Weights of a small transformer language model: width 128, learned positions.
Each number is 500 + 50 x the weight over its row's rms, rounded and kept within 0 to 999. Layers, rows and columns count from 0. Numbers have three digits each. The size before them is the row's rms in percent of the matrix's.

# layer 8 MLP down (transposed), 512x128, rms 0.0733, rows 162-268, columns 64-127
114:471519532483471471484551514437499577498489494492495510607496528471563399566493413438547425480469481494531500469437455524483522562474546486481386480519500507498435551498509497582540560476529409
101:479575451477533529478512518550500373542475533571560544464454531451550557444442489570569429513480522455510503413507548388393448534511494506487561495592584447386466510552454504506554487481585459
078:472510483506546544559427526421476425513581439607462451537452508592530540467551465590507431542466506449460503516480339540548581537532592482508489441455451472483492468563551515455538570569513497
106:514491452574559499473490577530527491552505538514450497532471572488523475552416407397510463477487504514441435437483437596509473493524603476547468552518565500506458425446588511464482500457510439
075:446460464566491532564478468503442418429511459485525562531543504560456466439606493480533474508467509469527515414424401495492490499578541545456511633481528547571514536481472527527516469553442472
072:511496491534416501508504555408489344465519487440524466417660450531485512609527431466500434538500505577455509461481439459510513454553573552430522479548508479556561507426560528524563532496485529
121:496531469532447456511530475493527466461526434572390459550489524474492439450517450501543440467490483489579464514482527459561561495607492509548542538516443503566496477534556535501596523447589508
071:551449526492424498550461479565467478498485451657492462510521515497505504513539522506478534448386504507447528523529410511481536550504568513506416548423412480460474499539528424506438576546660420
114:447473485531555548505504451455390463506441584485499491344419502502589499471469468473448628448589474586504565468477560494561416554496416446481553480548486467527448462549534436469518465507512456
095:525599551429533483581489520463562549454440463531532435601561500540368469528514542544500526493594531536536563457512424448483507408529422491447490543547509466557534531551420452455462491489585496
095:532432567436492498505547549538587344407466514548493457571532484534534510579495547535453506551480550486630481577489492546482446484402554457481545463476572438473506470543424516473584363557498408
120:587484402481440410489507529470538481457556445518478535462448551471553438554578433545534507523477459481482580520397527438642534530399539490540572505484426493423463441471467532528555421404497486
106:417567505527483546541461475411483499463519510467582464558473431566510553587517430427536480473539428557529529536503502514530532496493510537537511468590524447575478472541447516517574400611516510
096:484524423485562485458511490521531490504452521516571501476450501470470489455458490537507475482515534471417521432479423576554399465582536544436555481560551489526428395364533462523561572482521471
094:496569487526495589391385566511500323534484604469559415472494502555502497519538454536530494513548473494404461492554516575552504423586466537555478511498534506512527504498544449486477499457465463
103:548621492634548455486605426388506529430483554501402486483483526450492479538489520485524556598468504542505485418446514465483480439527420559549494539585482554470480532480530483414497557533397516
115:461458598483478449507552452545425517596391508529471522502472540577421588446553482393522519519478485499540481562537534480498460498534502567486525431446458515501578462445550584562447461438479399
104:536545491486442490398376403461468351508553488525508558560398505591559554513486515512469503521454397507487469554461409485461506487516463527543570527471526549442470584561523558501483436493528550
108:532452426494431581426583432444589635430475491473530444552461493491496454472507501485572430433576419493479443477441526507519414366431552453461516513457524476475559574506577376533461535430488524
115:542500438538472506548571490447621549445479452470501593430526412462469519433449530566457509594466538539412363491559532519455477524461529433519482508567436524589458544477525567579400507576519547
065:477464534504519512568516663440477629564585500498379516495492530387507445545467580511535544525558495468542505447515557523465437487530504565591494564504420473443460482471459528437458578569514476
095:434427502489483522429389547548461510549507475561526522479536505406562497525415593494455533454478469483481387483581484464543533520591472473509425450461525459573561573415525474520443467554486432
112:567534531513474479489507464499485535461550582506505545522475488471469550393500505445516419476533472494505433653482503518539531394531460580503496471552556593439500517491501559438481442485503569
116:519495517425458415552568528447546597483466470548438514567459458589523466526504499524575497597489430498460432508563563445625432546483469569507461398459539421509492570554586463529465423515481397
093:499472447402442531483531511600494500433460465491436517434482487472565558506485517522638428444511573561519466435609501491550530487467438423478473415469479468540445542563439439449486599585477409
069:494467423433459503475503523472582509527497565497494489509496486469456419531523543539482444493554509459592528415475529490522504605564434532410573506542572474483534529431506514515489581538459404
073:534469487567398585572477557459530618462501491527396570515536490434588417480406503509533514536475482481512469479514523516488463543487504559518475574511418440481431515470505548477500506521509610
107:486529527506475471490461563450544557583526458467563496463376544471585540440373534479481498525513524466391445476510393434532475562537507526604485416427563467466488536510557515466446540498620551
104:533511456485560433386552464465518479568561425491456470534495493429421548502432566521501456560419521417462533465460504510648548521534488477524456484516483488512536547554424467480485461477514435
067:461497481443576464660455524459557304505453532483520475521565494509532466560571496432493438512542550515545439467548416538515494437527517538390533480574470526517435570532535457489508451470524465
088:469506503455480529543411376565470456490465495637507417516494512525526491513546471549502478503462529510525458545485396472538546522423486460510486438487501476548560428528565361524501607459456432
113:416543459515506552403450551557510414516494505501536482535513440565536502494507450550431543475518528521600576541551462398379545581553472413484399421504505502544530476535493615520581491486454527
102:537546506522541565557613473502510426570384506443412555501490494516536494503460538427476445523528586481450501530527483521464456567482511509432496484511554523547461626541515490462540452494519476
112:434569454486455542519499496510462474506439483599491538507496564488501436545528454453509525496564492458533618544459546478521494505587561432509446517524575468480462427549447412454535513478442556
091:546544516636506566494399469550495533533525491512451496498569390545469568463507448485420432491458542494497433462504528478517488482473576589517425523469538562637339467522576456500520485558455500
063:547522534504540570567457606434415539507499498480422528533493516426523430527447580556513526486482503493544487536617560580475441575484471502569516522506443478426456516388457475487429469449532517
103:627584526605464459549523613512494482453486488485445457502515408516534487498469600587443550457601504477430477500516532585521628524400525493478501503496513420480521517488461563506373519598503525
112:483464507480478533479501447481603430509459433417452607425485526454542542476448570375488439582472495505553535463586545506491526454567518455477472487472535485615487465506491559465466527469471437
113:501491479499498492524442469469533557433594446421455513593523487596609509521535559432471573516491501542454409537454563539518528525472499431525457422467550462566464509524469391494514427558402664
130:554447480518472454456521559566612648472462544474474466524515486505580523512453529470439527451476475539475445466470462503540527462509481514529567491521484514408582520400492357515557510511554443
065:520473475512518524466483560476441563559555531532398512552452486360521471486440528569547541476580509545503463509602554603450412501451515518558534549499513484516492454455527508448412451442567491
114:561467518508462444395535460580521592426494529516509453545488547534470485413540433526529468434476553496489526470489545456480470421469503467382504458552456540556547538433518406605539520488489458
119:471441598456469576414547479530518542592389460417519453585501479509439469514580560495549497484562417572488459448418527456526499545516457513459519547518511529547504560472592467547489449424435496
068:538382488503481577469490569481406516487452487465458591529520495368499385387497581514515498548558493594556504542527649610515418502504549574534505500523473474506496489542507582456482564488471559
095:578518603439502427470612515494511566500458522545439406564521492406475458566492531541486479498448476436530515400571441520586512506451572501472541550507547547453523496533436477484525471562575510
091:475488454516575445507555520425523506410439489533551517435510521504597583529484418409551470566447489557509494480477497521595510425495516500511550511550526519468499506481558374504447488426527537
106:538502427542444591384499553507535552470422466444555504469526540469522441569475446430496491487495420517480520559491464469472523386535423522470540463458560453442485487507524520551457464524400465
105:485443507556577492483440468521494443435442458472532513435555559581533555492479434538508482437527516502477546428464570494429452504501489402519601444513437446548493484432494548459510563512562607
066:529456469493554584538484575440476605525514492448428582592462499489518492542485479532605440474499478526536489491563567555506458596522533560566479496438473445481506490461479518430390525524524570
102:548504520460493507464544538503528421534483574430526525474573547481487558559570460497532478535553447441561478560518478519532535467412411430510541595465456481550475458545510449489489536482440566
110:457595578505504627517431451491583419522492483397544493524631523511565468528466525552469518547541502486471458434481498506474511478415407484534460455530545484456483426529497484474535552505462539
100:473511398452459487508557487548517369524437500541464527437485461546496576453521587477554544542426550508546496472474429495546488483583500571455553494471548489478636599501543607523604476494569551
123:476464564554538487436457497587490619542577438487518485470473586531581480523511406613564454556573557527521468522500520483557556503498400468522484463515475462553376514440345473540450448616521492
108:520451478534490494389430562587527482505517550463459423474495484586414568525420458485381519462501588529491517576492505596527512470494434521531560454435555508489477562511574460464415478506519478
110:474545489486484434451547570519477554438424506457465523364519546462461626463406447505445464467567543515484465532555505486485537496536529407480471515550497417552416551450546563572465497583479501
101:506478398548438476527534423423529463445504488471449545478483565534556609421511445483575446573517393522470515565476507456482515553588535385445578506500545584528451470496423536518498526490448530
110:510480463491519407560496460503438546444505537495506525502528466423550500441465524541541467448436450466530604491501472518504464450548486530438576482537623575478428521621492523461514532528512499
111:413532470524388492561365555475459476534507569529523540404462536553578587534481434495496537565469444493598466507435486507472473499510445498530521577495466448446482482543547530470587509549413534
068:557455540458479533460500598488543483510500474463411509548457572397503451569521510458526461450459432461610543537534530538557512583545496514526496480363464545505430434487454525461408503473542551
103:535454541470441484508501539419526437548519459487590453523461597572467493504559495380528491466522480475532458528470492504474425406434606533554449409507551509509482469472488651550592505549441498
095:451483477441486457411519504516482435554457404508464446504476573510472595445573455595563492506369496441495382455527436478477561474545486581533559504515506552493585524509521529521531447494493521
071:504517507443491497627545470532500436465425519465543496466551597523531448576474480500556418533538524491484508409450373468536465456564566511439592583556475555542495488496543523453516511472390446
112:474443538467479530465552424513523536513527437389451470542571505480604485486392527439607458509497445484453497418489572524494550481528505469417495465576466500476478506525512564571535500517566530
064:469398378511497475478526501439535405507474599466598480520522561544463460542477461493552484527562556548556420461489433445515495461578518471466613550529484546538532496494582520495512526462437528
116:468567474601549447582482498439484449459382636589521502475561545486451470473507490492485553493544417505537571504461514459544357463478494492456562528539524527551514491402472521457461501504531529
069:468398526471542545552475466502527437509533561458500458477558515515443482589465434434535495587548526573530449425526436479490520429482519505345543589513505519512571493457544475599506521519585416
099:486506589578453468437501499528447336375489525579639446480514444518493591411508453559506555472479513424545516485474539588502495449539505482543518437571430434406389487485455493611512547502493497
098:449508541546503513540480592390477401543534396557512500457543493558474571466450563438421548531515499489425406428421486525481518524461537433543521462525507628435530461431569552493531486446536542
089:468494512530661591476466446518509473486503533578567492536530480499427466463477494483459546482413547707516487503470413465584515428493560468458508502573513510536578550493595548524517462499518438
110:497492457445498596416478510521563597526568549550510528386578515521484446543437523532482599460515478458478515527404623474563536385550433470468470436525528488510498486504554346493534552464466529
112:416539537524525454489396542475499508486448546516593522504556566514481479516464390507467562549456517390491456444511560534518541421531384487519483494556563535433498510545524567488540458474486491
094:560503486475440388467468527584514524487451506504467541642500420536458477471498547454491502478589558440469453511478490500495602437553419459464531494507435559437469606472473482542533440483555484
108:494435456496513484530484492552553454491516534544516462491417528489562570423437508482507549468543494484393464546542479491575558448609482531491464542476456547620432531464499514479521460551445431
100:557483526410464444474503576514566573584401496524500466468460432445522429517516465484490521512541510458570552512418529553490522522504480504429539509447588532487519542536633552429518553527534501
075:468499539492525511647515523541457510544535534503370547541506491458633430474457543504437553565576432507481445556518497488428481507477517503575542563469414434462464616485385546504506602466509537
097:455505544494479517530582567556464507414535507507487578523458540487510455428458566513551501515425559525467458506508500515518451480522472630534443541507472538444522587502580523382400461525580516
102:530514456523529520557559453566520486527434501502417526510524471468485541487446521454521529507495573440494488488522536432526574522475492481479497529553529511512455569441556478520493439483537681
100:425471464628620462576455506536566599470531488470486471491513464546573455546449460549470520533502439488410444542474460485460559454444511462501537491481507387392464467513431485477493451570577522
101:546504507515580475503484501458589468565441439508554527588438511473523442557541554493505525550512461525475501445453412510549508388494510462486528533463494589474527436504506577411590539563533576
109:535444541491486416497418485550495587482502455446517404609532537534525528458513437457529507366481492505485547511440476453579494555462469466552549535415522545567485489403525484411531477470461477
115:400484451583561442453489525432489555549467421493582494479586419515463443467449505598429511459519534536511515451433467501484518580616515554496512517508535563562449485565463435558536411524486573
098:509447479470475431506487355450449597467504548528476472486514504445522489512542542559489561613522476481475471606425547513414543440530534521428507591483496480487497460546445465460534459543545526
093:470610519449492566479485483512449583431449536512515486543522487539524413496558502517553463434513486445402446582463516399489545561588451502533474536491468501513489489494504522518592581489474526
085:388479566455602425496452575520450394551487480532525525427545536585538512528465413407505451527514453465523529389491451439478551489502555487444645516567495543436560543511504434435551423578506505
070:440545538494508529444486530639447503507558469581523508503427443535511498461485523556408488502405467495436485579466508557507543485375484557589405489507553479507420559595481487475505507497505443
119:484457576507478551494398540575549461455415551497486453558508570493537457454551385481494438406514492460544527439464519595446512519433466498454524446534610478477458446515537524434534464540392558
067:531431541492489543570481653472501560486539546461492550559455510467580430495441485552590490594518475548519544490548578511543482531519436536526432467499453487513525584479479521469456545452571574
090:492476425483499436495453464524498555475528512431571557489627489451457508542563477449474542458538571524480551511432518531593519463558534441463541567493397550521546500411498459458414429447563464
088:485507451419519522513491472521489403504617456520491509453541523531500518582526519510455463446482616499505409468525544405542445400438582496455524534532536494445503456651481461369508471523528373
111:489494513510482560506469496480493504485564450478537536554585553487464514495503478509492515510629521525420425538550567497497444491504439613467478407565515574545549465478578564515534514369495399
126:527534519466574432535541548512479502545562475501560439484527476519474502509448433506451653475576556480500449469567502463493548543430436492483491437514481412457473397450574557558546547525518557
112:412451580523529544472546452473473490529465505445440470432444524571516475422513533496495478499427505625565533435523466511523564534490508472531434549451493522504412479446440462511474465494520492
111:491531403529407581456500533550620574518592536464464482579578494433428504555434478479522457418468549437446431423482449550484563537484464523414502526429514509555417515605507427441509503488510570
071:579548462517538543489500449435482504524483349581468485447525443523547534436492528463512472515523471505531515444522565504525520366518464492568494437399450527520561497549406519568470549493530465
114:471478479414451497604520435479561464373519579562579502381527541431550553531449515476479574477490512474560538494495461512494430506489440539483452446470516415590444517556430516490602565506555432
112:443460393570550442453498529511428602543472526472447489461512511484541541503417567457425549454484485454476479583506562479472524465531421531470562438496428443598550565470536537557524526459533515
108:540552481444434487484528535487554484438522563464494554442387491457518586448507525452466536498522461530494588488381546570541485364576485486481513535456616521538437568499543544506573455586485520
080:497417484550441477491510629531496457471435467449563588582493508434446400564535547587469518486551443501536462453488547482520492527507562487534511492462435593521500472435444473534405504509527544
082:527474470452531529477443537434506384580502527449572509590493496530535472524576534502497418550439498418393462547504505526521539383567530536466521474488555539452490483433571506567439470528531450
112:427400492545541489515493513502484518574534537559477425479527574486497436522469438533444455456492543563463460502504522467564488470399444507514457444497541542541535517498511418450511506509505531
066:493437475515491451513510490466547425500523562497526447476548493482480455562505465531487583541561571540590438480513407425488466514554484466391607581479450453536466494373466431474473486487426502
092:501441534565494590547530458436533440488493558534510489627504466477383507479532473514403587541403587544542529489493573540522561437593551495494532583501458438426446567474490549467445448519527489
069:507455471520538469549524503423503461462435472483495446506560514580447543560397435416607419502472546509472531446507475475518486429594516480339489468550523550520574488411586469602527498531495505
104:543403443522467404556439438495586555571544443397435460506492449553565443548459450473571517570499431466537466486415545503533591473522484451551540522488539472532452491537465404460496463475542513
116:522445580476503453532531376534447601560490516519483439456554455476533521586452546379539427533524482587441554557503416536541613406528406438480474478543502545479489488528470514485389532524449489
074:491470495468540555500537507517479526469469505498458593497441457479542465444496576476434565483441537537483566480549596443513485585534515455503482559342528461447443598471569549423450497439481525
067:519460569490551459544472595407523550548524530433446520597496491418518385526532604566573525466407574524484525495618513525469474619467512512571495524467448433449547509494493532468445545487547573
# layer 8 MLP up, 512x128, rms 0.0729, rows 163-269, columns 64-127
106:496528529522457426431532444575479430463423510487514494522490473468462502476497435514523506500556445403486522448499436490469357539532502510568505518551508495485471487515470503528487475513533457
092:573500516498470427465540431619565454459442547515562506467518523517526566512493430435415584504491513416509480518457602529427485553492450505468479538523558416510393451440487422497477519501408427
098:494481515549468437492524531455419528556466552497552650512542468497460483497578515588541549470508561493554529506532495520510435491437470547451504428473507560471457568490456463484496495581461443
085:399469509602532492470505532586549581577560494586467643494496543535484493476474518412546499531502500459465510549521553508523499499532446505410600504470531445493517504517538590606419497489477478
080:456599545557531446520516504466479505472508495500508544543515576502525502512494456540506547424496472524555413553428504467524385442473570561572553480478537420564463611518467520555498474474562540
118:564509528489466471464377385447520560448469536522495472581619519485521604488479554493454471447482479428431516444481427514582489539431532622456539527513416438441521529562585447488472527504532522
057:422532480484569530517567558446528555503557545413460513437433495510536486479479413497500412530581498443500427515440599483580494518468443489500596437625574472523498513463458513513511403431347565
111:589495561560466448562468471393498516495443565534431395468482579481519486567451484533395554525546525504465542440494508521482473528457561497499469440507508549533475495558537453460594652454566469
091:459524515581540520476393464485549518532473452488421567491415452501558389502606483556464450555462507485512462491467493422479494496448523571524358496494554582479483439492515519511537491540429406
087:498460411565513518551528471478457403547455519414562535563568470513506575531513488461510527575477479482488533454458501545525484544531568473500497484533456560471525560571495492512386463493516543
109:412529533528505525490533514538559593534477517596485560467469457412516494473443518571567516478586461579490516508476634449445486497472592488540533505527486593517520518401514415572479507547536505
099:554440455486467461497420488562409447535500517572523576600479554451468392447469563469462480449484524425492529547480501415481459463549563490517508423451443526580462481480480569530496478486534549
089:512578540460438549551463491527521512507533462481373526525458553458506498519547501519470527520501529492598423439527441542516490422464651496544603481477531467521495483513502490471553519461500446
086:532529471492522525454531420493444509504430552464433568592564449493514574444518532474511498543528497523572448583559591488392623498493501489464422511500533575549448516433492611529503488605486521
096:508531553458454491474455507472468528460403592578533562493561483456514532481559486538538548452511601571480480508400526454412509519445489544450558467492400429554485536528436496625470593436603446
122:616516536493578415531489511424507531552497617537531464483483596512533523483527474527402436540475490545462524475503561447548486516472518467604491555554441538419572501434509579563528544506601469
099:537536534390647509537520464486510540605438531501485472536495527542531543498470423503566482522528532466514447455589507542458433432514503457544513555456481489571414545496523437502559514507519525
102:443523366510541435539546479508488489532594460533481512391504494366561477511524599487399566450505399462485512428431540484533485537519546481465504537452489515459559639438500436438496483515536441
112:576453502450426391459413455486548458389533555492487432519483514433520473532473489554500546535488485356503432461526502443555493491482479552572488495515550489511479486500514419520465434426553461
081:464516528480485426516486543547506539497447499491581551514413487502462458477566507499590548390465571575483540468504479446432490500500500489577551506500433533481488520593640493542528562544466549
097:535471489544450573474437507512510537416508447570520570446531490534478499563460461560438525543544513444516486517519547519503535514431516541459460492464576510567491499536637557570510542422552498
104:532426425544472511500594427510448467455406449492549495475541562503477447556595510471495503477468505441437524460497474482482497500483456417517508489461439501521494386474386513433421579513435459
118:476539431498410439597472434541500476469475530523508505486570514580519493500461457477545522544533396568452464487563596511528478556576613539552439510423490484513508483500480536565529598516473372
100:424410532588549449528507493582518610449478560548501505435520507477511556536504582488501545516517455541468523521403528514544570428539473550513526479567471514470536511501580469589577435580498554
077:541446559410482617398561551550475512535557402531522537548443505450594596530463483516559500423501546445420477546472512538494533505492447567488536491516545495479547523498531503551443484587524514
075:535542525445580473525456449520476460525498477536553491549427563509447521490581494545424556523502538576439521537495506473525519512546485484509472365434563604509488562551478445494511428491498499
099:518449372439521478557519468519554539553513533521489521479463449532406530420484561507528510479594466477581520505372500504527550604543541566514528353556502551450448534616522460455525521515457493
104:464495530566526556409358541501534560506505473579595517527533437580536464555467423484499450443510499573458451551438485560494537491482514542546532558479438485546500479405611587509475470546515505
083:412522502517490427570493527524477572552576449502565552476483427403567509470611514466525452495466438475460512492505545492443410510484475409530492488499469526542409534465519512523484416474459511
094:477501486476459401505613507551550499550484545458482602458533518534405443558438472485442549398540529553455461424449585545478495458507411526535502429504532509449496493446599511469554482549527430
110:565474443502444448452489434423587548542497540502415447517535437575567528602411476535492412469523556525492456478484519544508547531449555613517534488539510462423468574472546449408530538562517429
098:539494462482486374516442545520527435523585512544559462546527492544467441478495530549469574576466489500513468569481498615528519536461545478575527453558505531424518443478453449515511524470494404
107:471437500548449455516530480518470386497531533488435494486518447474551452503463549479467470473444557508572527474559540577479585509545504533525526539462442546511437592531481553642477527532486557
096:512535526529517476516530519530531550436475542446533569445500416573589480481488523491553425574511483527577606530485545399422501558508461445500612420537422504460582647411545490498458512501607497
082:416537456498442476536431407555560583466410498492585492454550406556489515520501457440421391543500541605465517521505503516613559482447535502532538502468539478465527440496399491501544500497489517
103:488582468565526557570527516497541472412458466541487494538454528488517581467535592463570488515506589498406487530518539508514498567545436538460585527581538605518560550526502551490468412459595490
108:474478431499443544521589482557495480576446593537509588523581505450431576517496539552548410561541463436468489512499480503422451549519586426569478455530480537459491523558432572587473555510507516
117:511471515452536568595531448497520523473544517507513551501599516535596577510520524501603544463507592541548575503511457571485523542509549488493518443502503511517636579554520506468495503511511491
118:458503494383505465483477470487502565581564596473368652506548461488484453535527517464500469524526413434487454423470486590531505458523457453453461578478523403482413506493546480550462538449490457
076:530472436431523438518434390607566485494459547449550493468518524536484511461568438518379501533550528544465485443478454507531517472572529532450527460444442418449422515567448567491469591529457492
110:620480494478475505476511530569488504542550506442458505439551513391592543649533370496509591489491496456487532433553540440456578410524508462511564588494594463327484529509475544423503537550524474
128:587539561497421477537517498522613519434591519466407610509442569482475483492517521510610488487463556476443475454583590463614483563535440518551553477525473555502495497568447495505501551569519459
083:506521561536534501512570602567544569488427539538444544488525518564528498534508508496461480422408553484470563515476446482536547522578501551502462535487511621500526413489438439579538540521567510
094:456494586444471539471430505475488440573506522534447485558510470549581557484505455501511509471517570652471442547495523550460599557501507494488452456527540530466521553460550509501505581488520407
088:470573394450479465606594481455543485486522559502549370535451424421470489498531559475533569344443472505545534447518534534502538436547584464565481424493509558511513511441480557519519478458530469
101:481464543582465498521423474471520502487518537609429544524507404481411518476536486518470607486380523445485502447493479581512517482452525543462387553472453485519399428462491554517527514459456480
113:502391464534429517532488505550505469434488526511493486506533651570542582472607513560504474555487525514496497586574484540495601501483554511484554544443486432507546524462549534520498532535493464
079:536418567615531503524519528565469562449527435515572531491473564477550515551457465545539518481512528419545535438472566491424429404516537472581413500468534566560501423484510466478531413476471535
098:494439552488492541532438447511497565457535459526517530486533380486524367485483564510553489469521540494440466477493598552503510446491531618549487466539438500506607470511538638550490517518541476
105:470545554433465524433575468480504587453497510622601407507502583569451462436491558484423573440417525499570469516501553510509506502594518515514455549530503498542440511477535564519528516453547502
099:518489583497525513436541530491460511460375446551575384538541551473504529473514440493523488538478529467472455460387522469436554506526513627523510514595483429529454484515451504491493451458519525
116:466475509457437419469527541562546478492525465529499555550491462369578432475520490509526452531505467443477490480465393499471489526535575582587489567463407581498497516471550483432383482536552479
106:484443572615549563508431435558467498480563402445444443563566577512506475510526546604532526462466611572547538513399499485557560515474523485515546505479544528528412488488513463472472539523467496
107:600477505487550444546569514518476467471411548498478551498563518429456458499606455522446484530448483551503517478502441452543555537549520556542514490541495510528477540575448414495542499410508498
106:463557596500490543472488547543575495574580454507516524535523488532462403488494427561457669522456556512604511562596471545616503492510479481521478536464451503512476446490487502532570466588534531
103:506487494493546502448511566522512523399481487482469532437545528455456501512516521519531532490473526506573477492544495440499555415538611522483515409477453472562493501556430414553512556535519412
108:559475468417525428482432503544526467504495476509456587481516517472507512452482505587515500573583488452421447460538462489619483460510583535562505516458449549450474584434507555431469442540530454
092:475516520556441616472487491453516559505574585585532504483542500542592516557447517532517499547559526508502477499583494585460523484559550525454502545542484464545574572511594496518500460531503549
099:492522477580484420467450523553449475582459526588474578541593474441518528519442464524473546458484568443505535548518468523399557508503645479498497402451528415494534408516460545409471515450514461
097:517549442490415429473572434592488523454518475549524529518570462494562522527518479447489580492594491497505576590465537440478507540475558476601488527480579545492448406515506609461604502528544503
079:606541562460485495481508548533591485485492522513490451461486546494472435515475440555425538491533506450452398586367460511539511499507530501546581531496548366496569561487506572420438533570577555
110:562574505499563394495450512454448488520448510536411572585488446462480515495474457497503427483498550526451468396529515432565519470544562526536486437515453474503364471484510489409533574508468499
084:391422480574559376533531467475490556532520571528417456517530490525599502425505586505563520474449447569483413550455513430434504465540490473557513439511507493548521530505470502473459483391465493
117:558579529498451406571435465416428467474499537476404496490486468494516582499452533515529553519534474473509526480500493503503523431483502514554479447488508569371494542511561510472551576488518525
081:498594542587524577392490475450459515521474483496437577457458491498477494493414355427459518543513456512426558539434537535446467530484523524521511470425559457434478547553425519469526541515558524
099:471536480483500550463445570558491500555522558523494548472559537503584532479503505580515480402454540517590528452450514521460493476423471468483394521581570547428542444454424509511523621526478498
099:558539513394403481454537420490505509521587462466443405523492470432473449468502517616573474462508497554571569491454524568474443531432462510547531596463557434518467550581484501538535586593458535
087:458534601498513459528469424492568453538426508520540504509494547526534481546534404427526517472460524545479511487465565532615435532598484496565521541574526473462502506487447456582504518455618524
109:501483541559517570511504449451543643541475612530537492557599577523455495407480515506542570537468521531490531568561453471480466612488544485540459468477457495482533515578521620513486550478524465
112:494493498490579459605395427487475483424542430498481537555497459475514453483479403549531452540482444395541577522429531525531470466455482504531459427428541529484458526656452490503469563411536452
084:489466542531439493458439513523489583532495571525482444595483557470553576542468516467558521510509505442405605551471483544445540482507456444477466482487509463478461592518467470501480572505533537
103:545521525510476546410449497554490561430489547515488410590512540466508505537579580476506454451553503534530467493480443528551489473514568482619514484401539563435552563509532477493558481453446407
104:436541460521446449509494356493408494443451479464502508468502528494493558388473555536540475597500459408421475457520542531469451528550526519508523462524515522475420435493478385397493472544511488
084:416410527505481508492527463476532482484505596544544502462556464521574456573536491505475491553557528489433455495526509538543602471441496535496488473559542449496583632528537526455528640536544529
107:532550502472443428557539540518491482480601552539567574570500536479476547475477486515615471502555492609533476422437562555500561524460491521502518580529553552514522581630505433474555522519490487
108:487494434413527468491375418442395415501412518475511464472486521475415390484532380496528561486465415422490488470432490447501513497479538520558452442529459452502381523531458446531464403499480414
111:440452434450407426400401466438480423403550460506483489492396505462499441546597478490445517464492501481489502497460445430523403476446481473471466546457490489471411440476518477527459499527559490
095:533500509470458494564508427475476520506403561423567585533381515526513400454578481551515448453427475493475421505499369472482443545497431507522490464429482501396489568570518515556466463388604486
108:592384425494455497552536580553512459471474427456502505506501449485422510447597500534547438484518454564530428533477542547538485547420465527553597457412495457545412477434438431470465613456491454
115:475556497469479351560528450550481558510515543552441475480495503510522585543559516516511483446468460512492521533467520467447542461405474522414560634538453542405568522524560555511385540535515469
095:503403448492438501479441532541467517467452443512512519423496371472420473472444435426467431486525492585469425491429437485440506508483435436498485585522483437502579439489526452494510438518532514
092:465473528450485464510465450550518406516469580491501451383537557521510492513497531518504549474515455547489408447466549539469565479496441564536460477484551474451560527462511359503511463491554456
089:526414441548463471452517506615467551519530517485538497503447488517466477495636526522562514530528380387430468564634510422373525549485458511534558488470557470465462480513549461504440447540495390
083:507430525477511498571553545420558434520497526444472496481592568493523492524526466494610479552594582533531578469543439449570540524630563476430550562509532566529584476418562570539486540541527515
116:506432475526430531479472467567603530503522441551499508449514440445563443496469552507527446451516509487469427424509478537526477477516500594438497481451476528516405395512492518585377481428596511
081:465520474505532540535472432538541527526535528442531450432589529530471552454513479465472519515497463480453523494479509441620558518499481459459458513630522465501535610536540541515542570580524495
094:490481577459562554548513562460501549490500438426526491596456524500556489441420541482434426479432533431555421449471480542592520427534482552550452430465495513366549490512563512503468564507534519
098:548521539479564619514487463445450473499490431442456513453451395520525487551522515477603477501495435540471500490538404474433593443446472536471488430491512445518539512518460466472465551508527437
104:445495455464484554497513591601499545420477425535473532499439481425467432526495542550496464593416478456479527399445525579501512524510541434475488523549472460422612524509540533506490517574505455
120:480545504512494420470440570583533446597468460590489506471584460495542503412483540480478518568433453551539536499491554534596584554543519436465580531488514558486478442522614465470526477482484540
105:546520565491420484609506528582554446488461405420504468439532514472506455577481430559491530526444501467396493409434534505539522552460469508487476467535484557529504528508606527473506462483582466
119:513503474490638581512523568497503518503512510467520546648589432461555491639486490458437571490467508523563568415506473483477573561560583469526560488485570517484591537577507551507489455490579475
068:375454459454471503513552543549575574485495602475512531525532533464474561597492386559523531543483569499486557553434464498472493546462510470456572470548602507541457481549533501431523487535506534
116:540488545432540506477565464551580606564468506498470492469508490432572451479476540434521495578475579531644547537555447582404473518504498534506464508444584504517449532554546591478433479559576450
112:533539456539478607450370544464557470472474487457479583492556561510511550451485488554564417565583445515447507457555428604422442513499610485518515470410504543565391503465524465500510511436422427
110:392515459490518390499481555473499462442547512537555512581443571497454437552478492481531528484510486541560515487474489486537461474534553547525478582554466399463510560547558502571572495525472446
075:524542522446494484435485520506500556466632513520512515461470470516543540405471485452514512471447503486438465535413496540515455508424487520522518370526493469458486515579514565509489410555537472
090:480497441528491504473462449451478462459539461438524451415419435371415435533480544466504507459480476512555563575505472493562445533493442449571550435450494463497462478510471484358544460618551485
111:473476538416491436496469468517537536466523579511459507553466491450489560567410445452493491555537468519453566442485593492593428475557427482551510573509477514511480457525491534610555465557571475
077:498474539519633488421461491563510521456484584549464573482490459554511547522473528405530533484523519515363468512485468459501549415483496534499460542500590503530517541534478461527375628544502564
088:554516457540539525518557516557613400454460516442509519455525432421506564615477511537446552607492420513537475478434599503481476469469475446454509497496524512562592532532410463481511556493488509
080:521453556480517473431554429453433570376489491556452512462424497512558562514468535512515430581474430462454591511462527512468598500471507460411459486499551437523512497440466544469517561467474523
101:462476536550562449451498454521465502539565476556508468450540630473532472425497530534525584528418500455557532605516519518541506487487553483580532515468594641524443455521467503429480543591523497
111:466488477415502531630452473490466434470501503456396485474554537526541522574547542495520532486502512549478543531423571460542515557495436492549506540433564526457541531497488482497503532480612460
084:439505513633512550497511493454540529543495494578398396540488490585548534546601536430422518539522473500502503453570442561530517553520490523431538511539530518538488488446535591547548438508485509
082:379453483532474528468512496485492538527487449514417482460526507482525614551522451496453469599486489392513500523520536539500522361576472471535479474443493476531529550527435466469608481569455463
107:443440499490502463582403467552439446565527467514567376419436532450540504570529525514438525520483509498486456469539484400606630498463510546514507589535547511602474439519401418502507422518542392